Weights of a small GPT-style language model, trained from scratch on English Wikipedia: 6 heads of 64 (2 for keys and values).
Each number is 128 + 32 x the weight over its row's rms, rounded and kept within 0 to 255. Layers, rows and columns count from 0. The size above them is the row's rms in percent of the matrix's.

# layer 5 attention output (transposed), 384x384, rms 0.0831, rows 213-255,277-319,341-383, columns 224-255
size [ 95 100  94  98 102  95 104  97 102 102 101 102  98  97  95  96 101 100 107 104 100 104 105 100  89  97 101  96  93  93  97  99  95  99  93 100  96 100  98  99 101  94  96  93  95  92  95  93 100  96  96  95  95  95  95 101  97  91  96  97 102  94 102  95 101  93  98  96 101  97  95  93  99  95  88  98  99  93  96  95  94 104  94 103  97 102 105 107 104 104 100 104  98 104 106  95 102 101 100 101 102 108 104 100 101 107 101 103 100  99 109 104 102 105 105 101 101 102 105 102 108 103 106 100 102 103 103 108 105]
[[ 82 124 173 138 122 106 139 172 134 100 130 115 145  83 111 141 156 138  94 115  71 102 141 155  94 130 135  99 107 108 214  86]
 [181 112 152 133 108  98 121 113  84 130 118 136 140 126 121 140 166 134 161 114 122 132 153 131 111 181 102 166 143 134 132 142]
 [152  82 103  90 123 101 146 140 121 143 123 153 103 119 129 117 163 123 128 144 174 112 200 152 111 142 150 101  65 140 123 164]
 [136 186 137 115 157  94  88 137 125  69 140  79 152 189 153 114 196 176 119 162 103 209 113 125 113 140 115 121 158 152 109  96]
 [145  93 109 160 120 187 180 140 160 189 139 113 129  97 139 102 154 140 142 202 118  90  97  87 113 195 128 146 137 150 175  98]
 [187 114 179 107 139 119 116 101 123 133 165 150 140 149 142 136 118  92  93 102 138 107 187 174  42 161 110 152 103 119 102 108]
 [112 161 127  97  61 106  46 110  72  82 188 139 116 120 148 183 123 120 111 121 168 128 196 130  78 119  88 112 123  91   0 157]
 [137 113  87 104 109 127  75 106 122 135 171 126 147 156 115 134 155 156  85  83 164 161 107 128 139 106  83  51 145 164 122 112]
 [116 122 195 105 150 168 109 159 163 167 109  77 124  77 125 127 159 151 112 139 139 143  89 143  66  93 187 111 168 104 147 154]
 [116 141 128  89  95  97  54 231 113 103  68 119 151 161 112 148 179 163  82 170  69 164 190 142 128  99 178 110 124 104 147 129]
 [160 126 119 142  63 165  79 137 112 143 136 131 108 145  52 185 118  69 165 173 126 178 110  61 120 157 122 121 134 113 136 155]
 [192 126 114  44 138 104 159 130 151 155 120  82 152 134 122 143 159 174 138 117 139 164  90  96 160 103 119 135 138 109 175  92]
 [107 105 105 111  78 145 148 145 161 150 151  75 109 145 112 158 116  66 160  89  86 103 100 128 134 163 116 113 139  92 141 170]
 [174 136  89 127  86 132 119 189  87 172 129 139 195 145 164 183 118  96 216 122 115  99 167 173 128 139 114 116 140  76 105 113]
 [144 123  91 137 103 126 134 157 185 159 165 116 165 195  91 148 144 161 145 122 148 119 126 145 174  75  67  96  73 165 147 168]
 [ 64 148 111 154 148 140 106 130  86 119 115  85 167 109 171  94  91 183 140  97 125  99  78 119  83 115 168 153 143 107 170 136]
 [ 94  80 101 151 126 133 171 151 177 169 143 108 120 132 172  81 193 115 135 164  82  86 106 114 179 148  87 168 164  95 137 111]
 [126 155 110 179 180 178 170 127 144 125  68 142 200  65 176 142 121 121 116 173 150  92 144 176  92 125 124 131 173 155  95 113]
 [147 129 183 144 111 134 128 106 163 152 163 184 106 116 180  95  93 130 152 144 118 127 177 138 170 118 107  62 159  90 163 102]
 [121 137  79 129  96 149 104 116 154  78 182 160  79 172  88 168 159 139  98 144 156 167 138 100 128 172 150 153 142 165  92 149]
 [123 156 100 147 125 198 147 116 128 106 167 164  96 122 170  54  96 103 199 169 146  98 145 106 157  68  90 136 171 180  91  71]
 [160 107  82 178 191 167 112 164 116 128 106 148 105 108  97 132 113  57 120  85 153 121 119 160 123 137 156 195  99 178 118 123]
 [ 77 165 104  85 157  44 182 130 205  87 108 189 132 123 143 173 131 125 162 165 117 204 135 181 148 122 118 149  93 141 131  78]
 [127 110 108 122 125 106 106  71 114 158 143  62  59 118 125 155  83 127 167 135 175  83 130 158 143 151 119 146 187 154  54  90]
 [152 135 148 131 164 171 122 103 209 127 137 168 117  79 131  92 111 129 118 159  93  74 171 170 158 107  74 162 147 115 150  98]
 [182 117 136 163 167 105 132 180 118  76  82  98 147 117 135 180 171 114 114 129 135 158 166 133 134 153 146 229 156 157 117 107]
 [ 77 145 127  97 120 133 142 169 140  87 141 111  92 120  59  91  89 205 147 110 143 142  96 126 133 142 160 154 139 107 162 149]
 [142 176 151 140 134  98 147 150  73  67 158  99 125 103 123 167 168 133 124 160 138  93 162  76 194 155 121 147  97 148  98 179]
 [109 115 129 209 141  66 153 134 176  97 152 127 132 114  98 132  75 128 144 137 135 134 106 114 183  77  80 128 105 165  74 123]
 [100 118 157 136 134 154 101 205 133 140 223 176 204 139 147 135 162 142 148 180 130 152 164  86 146 120 112 142 133 132 141 165]
 [ 95 183 172 127 137  97 149 176 178 161 124 105 108 146  97 129 168 147 106 124  60 114 121 142 114 107 151  64 114 161 150 153]
 [135 118  96 134  97 158 121 134 112 127 150 100 112 174 102 117  72 152 131 179 184  99 163  81 138 138 124 178  82 177 141 149]
 [147 109 106 119 193 131  68  68  94 152 127  54 156 170  84 134 201 139 124  93 148  83 109 124 150 147 137 128 111 100  86  84]
 [ 79 175 135  29 130 161 184 149 115 101 130 158 128 147 139 120 178 132 103  56 108  67  72 115 156  94 131  70 102 181  83 110]
 [128 138 139 119 157 125 124 178 126 128 153  72 125 144 139 151 123 102 116 100 118  84 133  54  96 105  98 141  73 169 115 157]
 [124 165 151  89 137 145 125 133  75 132 104 156 115 128 109 118  99 157 126 104 146 102 146 191 129 159 144 134 168 146 148 130]
 [125  96 136 164 122  95 161 131 114 103 136  76  37 196 143 151 224 128 123 113 123 144 145 120 121 115 123 169  86 129 125 110]
 [ 75 118  98 122 157 141  82 157 173  88 117 136  67 116 154 137 115 101 102 169  45  75 169 157 125 132 122 137 143 111 172  86]
 [114 164 127 103 134 180 145 155  81 132 144 154 125  58 135 117 161 151 116 128 152  94 171 120 128 159 139 141 135 139 113 108]
 [100 172 110 151 129  99 192  83 122 180 117 103 141  60 150  57 111 141 107 115  92 133  59 136 115  94 108 150  88 155 150 142]
 [ 52 145 124 153 174 102 147 156 103 123  83 103 140 174 103 168 127  83 196 126 114  76  83 127 128 155  93 113 136 155 170 139]
 [170 158 175  93 123 152 156  99 108 100 161 140 109 147 142 144 135  97  98 127 153 135 102 145 141 101 103  45 122 108 119 163]
 [133  98 139 120  88 167 124  83  69 159 139 193 131 129  89 154 137 120 106 116 129  87 149 171  54 107 103 126 150  69 101 114]
 [164 107 158 121 189 117 108 109 107 175  95 118 133 127 130 113  91  82 128 105 199 159 107 155 153  76 118 153 154 127  86 184]
 [104 178 136  80 189 169 145  65 146 157 117 142 120 151 100 115 126  94 122 137 119 101 104 139 103 112 104  75 123  56 124 117]
 [153 185 132 153  66  98  99 150 161  66 105  96 197 139 104 157 169  99  83 106  79 159 100 110 112 179 154 148 170 115 126  99]
 [121  57 108 140 130 124 123  86 181 165  97 165  92 104 106 115  90 119 146 136 120  76  96 109 154 120 203  67  84 137 117 157]
 [124 172 161  86  95  85 120  99 109 113 202 184 127 127 112 120 101 125 109  39  74 117 135 141 118  85 123 113 133  92  95 157]
 [ 62  72 140 157  84 125  95 141 134  48 162 155  98 108 155 168 159 197 183 120  80 145  87  91 158  91 172 137 104 158 130 109]
 [180  71 111 145 141 183 127  51 187 137 113  81 133 123  86 136 103  88 166 171  70 167 142 139 131 145 154 118 167 154 232 124]
 [154 146 146 157 118  95 176 177 163  47 122 146 142 145 134 105 125  66 149 206 115 144 196 128 141  93 139 170 126 114 183  70]
 [231  79  97 122 140  99 127 109 108  98 140 135 140 191 115 176 145 108 147  82 108 150 176  83 121 103  87 158  99  98 193  59]
 [143 108  86 150 169 141 111  77 155  71 144 123 109  93 153 136 128 103 139  22 144 127  33  85 178 124 122  80 120  88 205 156]
 [ 89  89 127 145 158  87 115 149 115  98 114 103 155 133 158  48 152 169 120  60 126 115 199 180 147  91 144 136 110 155 137 133]
 [ 77 162 119 218 113 166  90 166 174 115  98 107 107  85  89 108 128  78 145 147 115  96 140 160 129 148 113 130 102 100 100 139]
 [136 144 148  82 160 179  68 138 106 132  91 130 156 184 135  65 149 171 170 159 146  74 150 112 119 120 147 117 122 130 154  98]
 [108 125 106  97 110 131 165 152 123  83 166 137  62 105 118 148 131 149  88 124 116 110 143  85  97 104 135 154 172 198 171 143]
 [ 74 117 166 115 124 117 149  93  83 147 115 103 132  69 134 128 124 117 195 124 126 158 106 126 156 186 160 187 140 137 132 148]
 [216 157 131 146 100 112 101 120 144 134 150 111 125 122 118 123 188 113 134 181 123 106 169 180 166 142 170 107 149 146 146 149]
 [130 181 126 120  92  70 131 139 100 106  93 113 152 111 136 123 115 144 147 167 201 163 171 118  73 127 169 111 125 183  84 140]
 [121  90 139  72 116  77 134  75 138  85 123  72  96 195  72 159 119 156 118  88  78 141 122  97 130 142 152 126  66 128 144 138]
 [ 75 139  75  96 112 125 113 147 129  95  96  76 117  78 119 115 181 132 131  83 123 159 139 133 144 142 126 167  91 173 117  84]
 [192 135 128 111 201  89 212 187 101 177 127 136 116 149 139  62 148 143 182 129  94  48 155 164 132  69 107  85 111 112  88 127]
 [143 106 140 154 126  78 127 155 129 169 108 159 140 136  94 197 132 127  71 106  99 118  62  97  95 164 178  96  89 108 149 146]
 [100 121 151 142  62 158 154  62 118 149 120 104 173 133 115 107 135 129 148 163 103 127 145 116 159  85  42  98 140  75  67 141]
 [150 119 154 119 110 170 138 124  38 144 115 117 118 104 162 144  86 127  61 116 144 104 136 117 116 128 126 151 198 116  63 138]
 [ 90 127 186 139 186 176 164 169 151  75 112 202 151 113 128 115 165 152  96 103 115 187 128 169 147 155 149 119  75 153 146 143]
 [118 113  88 134 118  90 149 171  68 150 140 114 163 168 175 168 107  80 151 108 169 161  68 118 120 107 213 123 140 182 101 132]
 [ 84  88  92  80 101 124 164  61 123 190 161  99 122 127 158  88  82 146 133 128 154 135 102 104 107 140 137  65 113  97 116 111]
 [147 146 117 155  27 101  37 150 108  89 143 156 114 193 153 219 137  53 145 164 115 117 114 168  90  91 113 117  93 104 107  89]
 [ 93  75 150 120  87 145 101 189 151 150 103 118 136 106 117 160 117  86 125 217  75 169 125 204 101  73 106 123 149 147 145 112]
 [142 180 150  49 149 123 134 117  52 189 151 133 188 162 134 106 102 124 121 107 112  88 141 172  79 158 169 123 136 127 177 131]
 [170 108  86  97 103 156 129 118 170  65 119 121  91 155 111 126 115  66 145 127 161 103 131 137 144 142 145 121 133  80 133 117]
 [137 139  75 140 142 141 174 105 118 132 134 156 115 102 138 143  92 138 141 164 173 173 128 112 114 107  95 125 148  98 108 119]
 [154 136 134 168 170  81 106 133 158 146 118 117 148  55 189 149 145  89 105 122 143 131 158 130 100 129 134 115 178  80 103 110]
 [141 174 126 107  75 156 150 160 110 124 118 147  87  72 120 131  66 105 145 200 124 156 145 127 120  97 109 159 114 160 135 145]
 [164  44  96 155 128  88  46 142 164 198 159 117 100  81 148 138  94 123 114 143 176 144 173 155 120 214 131 159 123  85 121  87]
 [103 105 115 143  94 130 122 106  78 160 135 206 133 126 120 127 183 167 144 129 132 143 151 165  81 150 159 106 176  96 186 101]
 [ 90 123 118  86 137 100 153 143 143 129 180 143 192 147 150 138 140 106 110 160 134 114 167  88 139 109 129 179  74 105 113 125]
 [146 133  93  98  80 133 156 177 106 156  98 142 194  78 112  97 111 136 115  82 116 119 149 110 127 131 184  87 131 116 114 126]
 [163 123 155 131 101 128 133  89  99 104 149 114 158 125  94 146 157 131 100  95 211 181 165 139 148 105 158 137 120 114  45 106]
 [133  88 123 159 179  97 124 103 173 119 126  92 148 171 132 111  89 168 153 142  76  85 127  80 164 166 139 150 118 142  92 137]
 [150 109 119 128  77 137  76 136 148  82 108 129 164 156 145 157 137 149 160  99 155 143 172 137 132 117 160 170 114 108  57  60]
 [141 146 115 154 126 159 130 110 143 207  99 189 145 101 148  80 101 114  88 137 128 127 131 126 109  73 165 153 135  93 107 136]
 [ 58  81  96  52  96 113  59 133 148 144 115  75 155 123  82 102 106 144 163 119 146 127 156 124 115 154 139 210 121 110 124 119]
 [132 123 173  88 160 118 171 210 191 117  99 106 111 159 166 211 104 151 138 120 150 156 117 113 204 191 160 166 100 156 128 110]
 [ 83 145  99 175  81 116 141 158 128 123 132 108  94 109 105 146 176 128 185 131  96  82 147 113 169 121 107 124  78 117 102 128]
 [ 82 104 143 153  78  73 125 202 136 108 161 112 109  97 110 133 187 146 144 143 133 119 158  99 144 165 180 130  99 179 136 130]
 [ 81  99 132 138 159  91 137  92 142 180 107 199  99 105 129 168  77 171  87 152 187 105 146 164 156  91  71  53 132 157 147 113]
 [148 189  75 185 141 122 148 132  81  96 154 108 189 145 226 162 129 152 104 121 131 142 160 146 127 161 150  87 164 116  36 130]
 [142 101 111 133 164 177 137  98 128 152 115 129  98 117 104 177 147 139 167 166 177 163 106 153 110 110 191 154 120 194 122 107]
 [142 147 115 149 189 128 161 129  99 134  88 102 147 199 128 120 123  88 130  81 126  91 104 136 117 129 124 132 124 132 152 105]
 [140 106 147 133 103  92 100 170  90 141 125 131  93 140 102 120 162 159  82 153 158  85  71 194 133  90 104 132 116 150  92 144]
 [122 139 102 108 128 110 155  85 124 154 140 128  95 133 140 141 104 123 173  66 202 108 116  72 113 164 131  87 126 146  50 141]
 [ 92 137 132 170 103 121  80 148 158 166 167 129  93 110 143  68  86 131 146 165 128 113  75 102 116 121 158  98 133 113 106 141]
 [ 90 188 113 112 159 203  82 177 119 119 124 103 126 104 127 123  90 164  51 191 120 166 127 137  96 165 132 123 147 114 154 109]
 [132 174 125 163 162 139 139 141 161 169 140 116 131  92  97 190  91 112 146 142 147 136 111  88 110 168  81 109 128  92 140 162]
 [139 130 142 127 134  88  93 108  72 118 184 154 136 192 120 133 181 174 117 148 144 139 136  99 141 121 170 207 108 150 123 136]
 [ 98  70 124 198  78  96 179 110 114 130 129 156 110 125 131 159 137 114  59  92 119 130 137 159 127 131 138 133 115 107 131 116]
 [120 165  92 162 138 105 155 119 132 148  90 108 150 148 176 118 199  72 158 114  75 169 155 138 173 134 136  83 113 109 123 158]
 [146 138 130 153 125 125 167 139 170 163 101 122 156 196 123  99 145 137  83 158 145 143 142 158  96 123 140  65 123 163 133 155]
 [ 97 158 141  96 138 119 176 143  90  96 147 164 133  61 189  99 106 147  67  87 123 126  89 116  75 168  76  89  66 156 147 138]
 [119 140 122 146 115 161  85  93 144 163 132 132 114 132 153 135 180 147 180  85 136 102 139 144 172 149  95 134 112  85 114  98]
 [180 129  88 204 105 164 102 143 124 148 135 136 172  96 147 113  64  78 167 139 197  84 118 142  83 133  96 130 110 139  85 124]
 [140  79 205 204 114 139 133 120 102 144 189 142  95 157 115 146 158 122 139 139 160  95 174 128 102 133  87 120 191  85 139 153]
 [ 80 152 106 142  94 134 104  78 171 122 133  85 106 147 114 169  69 100 113 117 126 162  96 109 131 185 139 111 119 130 127  88]
 [166 119 131  64 157 143 129 106 151  67 181 109 139  88 190 106 110 162 122 138 156 117 172 160 167  89  72  98 154 152 125 109]
 [111 171 112 160 110  85 111 124 164 174 144  98  69 114 144 135 113 134 149 150 150 115  99 155 109 131 137 157 142 159 162 136]
 [ 95 117 124 181 150 101 205 148 215 107 133 142  78 160 111 130  94 125 144 158 121 160 107  81 152 153 116 112  95 180 156 150]
 [127 123 103 143  90 144 106  74 144 188  76  98 124 144  84  87  84 103 179 136  73 120  96  86 118  85 135 145 180 107 159 146]
 [128  51 138 117 147 137 115  98 138  93 159  79 133  96 124 116 111 120 108  95 146  97 198 161 140 124  97 120 135 113 139 159]
 [158 141 127 145 132 144 149 144 129  88  95 143  90 136 130 130 139 118 156  94 161 134 119 129 131 144 117 186 168 122 154 123]
 [114 156 148 141 150  88 196  95 132 153  76 108 116 140 107  87  82 198 102 122 150 129 169 129 130 140 153  91 183 132 106 167]
 [128 112 136 115  97 144 118 105 106  59 136 131 118 136  97 157 107 164 181  98 158 135 159  68 122  74 133 109 122 129 115 184]
 [148 105 107 137  86 115 142 125 172  61 113 117 144  56 155 146 103 136 148 131  89 114 107  79 158  66 133 155  99 101 130 146]
 [ 79 160 181 131 182 112 134 122 122 120 100  96 174 137 126 111 104 188 185 116  69 120 103 142 127 135 121 113 145 134  99 168]
 [ 83  81 126 153 156 114  43 105 145 193  99 117  97 157  99  80 146 167 145  92 119  93  41 167 130 160 141 154 107 178 144 138]
 [124 122 130 138 120 141 131 140  89  53 121 111 160 181  71 147  87 118 157  88 131 143 137 158 142 141 115 112  96 130 159 101]
 [ 84 167 111 165 147  81 136 105 133 192  97 113  97 184  64 135 169 161 115  96 112  99  97 114 100 116 146 111 138 102  91  73]
 [109 158 142 123 108 122 162 162  72  62  49 151 181 192 141 181 170 107 161  89  88  84  99  99 149  74 166  94  88 155 160 162]
 [156 130 146 152 124 160 146 143 137  67 172  53 113 133 125 187  97  76 128 134 131 141 108 134 139  81 111  96 119 183  81 126]
 [127 130  92 161 162 156 152 141  85 150 112  88 101 121 152 136 149 171 165  84 151 126 139 173 146 117 123 130 173 116 107 106]
 [131 135 107 125 177 134 116  95 176  91 135 128  69 131 169 124 124 101  89 147 141 142 119 116 154 154 107 175 125 145 116 149]
 [ 71 143  96 128 145  80 140 137 148 162 146 115 134 143 159 145 139 106 122 190  97  83  90 159 102 161 127 178 185 169 159 158]
 [ 87 161  93  64  85  96 169 137  76 108 131 156 109  90 112 191 125  61 122 129 211 138 112 157  83  83 125  74 123 148 126  82]
 [ 98 149 154  97 149 124 182 159 101 169 161 100  97 109 144  77 156 161 133 156  76 122 121 157 116 150  84 160 164 145 226 138]
 [109 111 130  99 131 129 120 100 118  81 121  94 101  92  99 168 109 105 140 118 115 174  98 145 107 143  43  81  79 125 121 137]
 [165 164 131 167 143 141 151 122 122 150 125 162 142 133 143 136 131 137  85 135 116  77 125 115 124 132 122  88 145 141 138  78]
 [145 126  97 166  80 147 130  96  94 103 138 178 123 136  87  72 141 114 153 128  48 122 181 117  80  79 189 104 169  98  97 143]]
# layer 5 attention value, 128x384, rms 0.0564, rows 86-127, columns 224-255
size [108  99 110 106  99 109 105 106 106 106 108 103 107 102 104 106 107 110 109 105 111 110 111 103 105 105 107 107 103 104 104 106 108  98 104  96 107 105 104 107 105 107]
[[187  93  90 128 128 131 125 161 113 129 118  96 189  94 139 165  87 125 141 119 130 171 112 198 106 122 103 141 156 153 124 135]
 [140 109  84 118 105 189 117 137 119  96 159 120  94 106 126 148 102 174 109 170 119  95 144 112  71 159 170 147 157 178 122 164]
 [139 182 134  62 141 111 132 124  80 102 175 139 154 152  89 103 181 118 104 166 155 136 157 145  87  84  69 163 172  97 144 133]
 [156 103 105 207 158 147 140 165 173 149  76 105  98 119 182 136 134 160 146 175 167  53 122 179 168 169 157 113 147 165 147 105]
 [204 116 145 174 133 117 146 158 113 153 153 135 113 133 135 122 149  69 103 102 148 116 137 135  71 127 163 138 118 143 161 160]
 [ 89 194  71  78 123 106  84 190 139  60 183 124  81  44 189  99 117 143 121  96  76 163 181 113 112 116  79 104 125  93 108 162]
 [108 116 129 116 215 121  75 124 120 132 104 123 117 129 160 141 163 159  93 121 132 149 137  97  57 162 129 113 134 188 121 119]
 [ 80 201 125  99 172 157 169 134 102 141 103 192 106  78 102 146 125 139 100 158 106 107 110 181 161 168 196  64 140 128  89 143]
 [130 174 155 136  95 100 165 112 116 214 105 110 162 122 102 115 156 133 119 139  82 113 229 134 140 131 140 158 165 132 109 121]
 [146 147 166 123  90 189 139  57  74 173 118 146 151 126 103 157 162  97  57 162 134 138  83 116 134 157 112  85 121 119 131 143]
 [161 138 107  87 178 120 162  87 160 200  66 113 123 162 169 124 105 132  83 142  93 133  56 158  96  60 119 103 162 136 134 119]
 [171  74 175 139 103 112 134 124 154  72 150  82 119  63 184 150  77 111 101 134 183 145 137 172 131 117  86 132 153 129 119 153]
 [102 131 225 135 148 111  87  95 152 185 121 141 150 140  87 142  73 152 141 137 103 128 133 147 148 123 124  82 106  52 132  95]
 [167 106 110  98  89 127 145 120 138  79 145 115 103 108  74 164 126 145  68  82 100 101 125 107  76 137 112 180 152 183 152 112]
 [127 147 176 159 222 129 134 131 109 110  78  48 167 195  82 110 130 147 158 156 126 108 115  68 132  64 141 128 162 156 118 107]
 [ 71  73  73 123 156 145 126 112 207  98 127 102 105 166  75  94 161 192 121 127  84 103  59 144 124 131  90 115 127 120 121  71]
 [155 119 123 172 139 168 158 136 115 143 137 153 185 111 119  94 159  94  65 142  93  99 156 141 130 100 124 108 157 175 130  76]
 [ 46 146  96 134 168 163 137 132 123  89 135 133 177 122 121  90  31 105 147 183  93 139 113  93 142 137 133  96 169  32 137  57]
 [169 127 158 212 146 167 106  93 125  92  86 160 128  93 119 123 209 143 149 138 107 153 105 137 161  99 122 138 143 143 142 127]
 [127 184 140 158  97 156 137  73 131 169  85 108 134 159  88  66  92  90 131 127 126 108 120  49 110 108 102  91 117 148 147 111]
 [140 110 119 179 172 152 112 122 143  94 138 120 158  93 117 116 156 124 118 131 158 160 162 168 129 165 168 190 135 140 102 109]
 [102  79 143 121 110  95 137 135 186 136 105 156 129 191 132 188 181 126 140  95 118 155 121 123 128 112 125 127 116  80 133  81]
 [163 190  64 120 154  74  18  90 138 133 152  72 140  85 128 180 179 106 161 114 147 124 105 174 106 139 102 123 187 128 114 118]
 [131 189 187 122 126 129  97 137 124 126  87 125 177 136 109 137 111 172 120 137  98 134 147 101 162 146 114 102 148 129 158 107]
 [178 127 118 119  97 110 107 130 156  92 104 105 180 105 144  97 162 175 181 115  91 100 176  76 150  79 107 134  54 173 119 150]
 [108 135  83 158 188 108 148 178 133 147 121 126  98 108 157  99 123 162 169 134 148 164  99 146 125  78 170 155 131 155 163 151]
 [140 184 149 166 196 130 162 124 113 173 103 195 150 159 126 147 132 129 115  94 126 129 157 154  80 182 147 167  80  78 143 155]
 [ 83 100 153 148 180 156 103 146 143  86 131 167 103 157  67 153 166 101 119 162 133 187  82 127 170 129  78 118 104 152 123 161]
 [143 135  83 201 116 129 103 191  79 188 168 144 194 128 126 171 142 147 125 130 106 143 130 113 113 168  81 123 114 162 108  71]
 [163 115 160 127  80 106 149 155 117  63 110 139 160 125 120 141 201  89 200 176  66 104 156 139 103 137 140 137 115 125 110 133]
 [139 123 115 152 142 113 155  97 146 157 128 168 141 114 106 165  88 137 119 114 120 143 119  82 131 106  92 165  60 151 128 120]
 [129  76 181  97 189 133  72  90 122  84 132 127 180 161 162  90 194 170  94 141 150 126 109 103 130  60 155 158 134 116 193 194]
 [144 158 125  92 116 159 195 129 149  91 146 146 114 210 175  60 139 135  70  97 123 163  88  83  91  87 100 118  74 161  90 179]
 [120 154 172  80  98  90  84 141 141  88 107 139 111 173 126 186  82 131 152  99 123 103  74 172 114 104  98 130 115 186 148 139]
 [146 147 152 105 151 115 120  96 107 113  54 129 144 111 157 135 111  48  88 122 113 104  74 148 128 131 125  75 165 144 144 196]
 [135 118 162 129 116 150 107  83 107  77 144 111  89 210 145 142 157 132 130 138 156 109  97 162 152  96  85 120  77 143 121 142]
 [167 128 164 118 134 147  85 152 190 106  70 155  75 141 129  77 160 137 136 158 146 125 149 117  91  93 104 120 152 106 166 145]
 [119 190 107 119 130 124  95  95  91 130 151 144 116 147 100 125  90 162  80 154 112 171 117 126 153 121 136 143 156 110 157 180]
 [128 133 106 168 172 101 114  88 127 161 114 182 143 117 147 141 105  88 133  88 106 149  88  94 141  60 119 136 124 118 159 143]
 [128  95 120  95  98  99 189 143  82  99  97  98 131 170 140 155 149 161 129 132 127 118  94 129 145 211 192 158 101 121 109 107]
 [ 93 162 149 162 193 132 128 103 105 101  98 165 102 127 199  93  93  66 145  90  99 135 113 177  78  73  69 139 113 115  86 160]
 [134  89 127 158 116  77 129  86  97 113 139  68 138 109 131 120 140 167  68 136 100 188 130 129 121 120 103 174 116  89 165 129]]
# layer 5 MLP gate, 1280x384, rms 0.0764, rows 0-9, columns 224-255
size [ 95  91 110 100  93  96  97  98  94 105]
[[141 187 130 109 131  62 105 102 169 173 116 142 115 128 121 150 111 149 109 105  89  97  86 106  95 123 181  86 118 108  71 165]
 [132  65  80 102  86 133 146  96 161 201 108 124 100 157 149 162 120 150 200 147 135 150 119  94 169 150 106  86 144 148 172 130]
 [170 119 109 173 113 155  41 129 126 157 161 135 167  97 114 162 126 161 159  58 103  77 153 193  98 137 121  93  85  93 102 157]
 [134 116 149 177 132 133 176 127 101 195 135  95 109 119 142 138 113 172 183 125 161 117 147 168 187 148 112 130 134 150 118 169]
 [104 179 143 184 124 108 113 187  77 119 131  83 160 114 112 194 142 120 224 142 123 106 113 147 122 100 151 145 123  89 112 138]
 [104 146 163 106 135 152 106 111 147 204 176  67 151 207 140 138 137 139 144 120 109 114 129 148 175 127 141 119 114 135 212 101]
 [ 86 172 100 104 186 143 108 114 127 131 101 151 159 129 140 121 150 113 129 143 135  84  87 168  63 122 121 141 118  90  95 134]
 [181 160 171 111 115 135  86 114 202  82 136  90 134 109 110 105 114 168 158 150 153 176  96 152 102 109  97 101 119 144 129 146]
 [108 140  83 136 167 111  99 104 118 146 126 142 125 107 136 122 169 159 180 126 139 105 153 135 108 193 107  54 142 115 112 137]
 [ 96 142 157 119 119 163 103 145 181 127  86  73 138 153 132 168 134 127 132 100 137 131 161 102 145 155 184 137 153 138 130 142]]
# layer 5 MLP up, 1280x384, rms 0.0777, rows 0-9, columns 224-255
size [ 96  98 103  96  86 100  98  95  99 102]
[[154 121 125 156 131  52 120 103 141  79 176  73 121 133 131 151 166  63 107 133 118  73 120 127 166 183 130 177  99 119 145  99]
 [159 129 144 162 126 184 143 126 184 159 110 162 109 187 124 120 156 178 120 104 188 151 140 105 112 139 110  71 168 123 115 168]
 [128 138 172 192 110 176 144 150 169  99  75 167 162 116 123  92  86 115 114 114  89 151 164 201 151 117  94 149  86  80 114 129]
 [174 135 153 123 117 144 121 156  54 146  97 159 115 125 115 121 124  91  86 172 136 118 127  69 131 129 158 149  21  99 163 109]
 [ 96 121 120 153 115  84 116 109 114 172 182 120 107 135 121 157 141 166 157 106 125 159 167 103 141 120 106 103 182  25  92 168]
 [131 147  69 130 151 105 115 143 100  97  44 144 148  99  86  71 178 137 140 126 122 121 123 101  40  88 109 126 125 152  86 102]
 [ 77 103 109 189 155 158  66 150 134 113 139 108 106 101 208 178 176 127 120 139 122 104 168 103 133 156 157 144 158 116 148 158]
 [136 108 158 142 151 146 121 121 118 180  93 150 123 159 133 129  94  97 163 134 143 184 107 120 133 116 159 165 123 144 137 171]
 [151 147 106 147 170 103 125 190 138 173  84 123 105 170 136  74 121 146 139 136 147 161  89 122 141 110 166 182 158 153 129 131]
 [ 64 157  98 106  90 118 128 110  85 143 126  98 146  77 147 137 100 103 140 157  72 119  68 182 133  85 142 118 118 116 108 161]]
# layer 5 MLP down (transposed), 1280x384, rms 0.0668, rows 0-8, columns 224-255
size [ 98  91  99  95  97 105  97 100 102]
[[174 137 184 148 130 126 156 154 112 150 141 133 133 148 118 135 127 165 143  93  88 132 147 142  96  88 186 173 150 112 126 119]
 [148 123 110 130 104 179  86 157 110 159 146 121  73 117 130 102 175  94 104 122 134 165 129  97  58 147  93 103  86 150 109 153]
 [114  93 122 167 130  99 129 190 109 129 117 117 128 116  84 123 160 122  88 119  63 108 112 133 125 102 140 155 156 145  17 108]
 [143 121 183  60 136 139 139 100  90 151 115 126 171 129 117 167 163 140 118  95 104 124  73 149 147 168 142 118  98 137 103 154]
 [146 124 138  85 150 141 113 150 110 117  97 126 166  91 179 100 127 169 120  70 151 124  93 137 104  67 149  76 106 117 125 147]
 [119 135 108 133 142 145 102 156 125  80 108 127 102 128 136 130 113 128 114  87 139 150 101 164  78 120 110  87 104 161 145 139]
 [159 116 101  80 147 138 113 127 156  86 135 125 111 142 186 237 162  92 110  93  94 146 126 163 104 106  83 130 188 128 104 117]
 [214 119  90  84 121 146 143 136 188 157 157 126 153 135 141 191 181  67  95  81 147 161 146  76  34 178 122 143 131 126 185 108]
 [138 201 113 116 128 142 112 135 147 117 114 113 134  89 104 161 143 174 119 108 125 122  75  80 139 146 110 187 129  37 134 126]]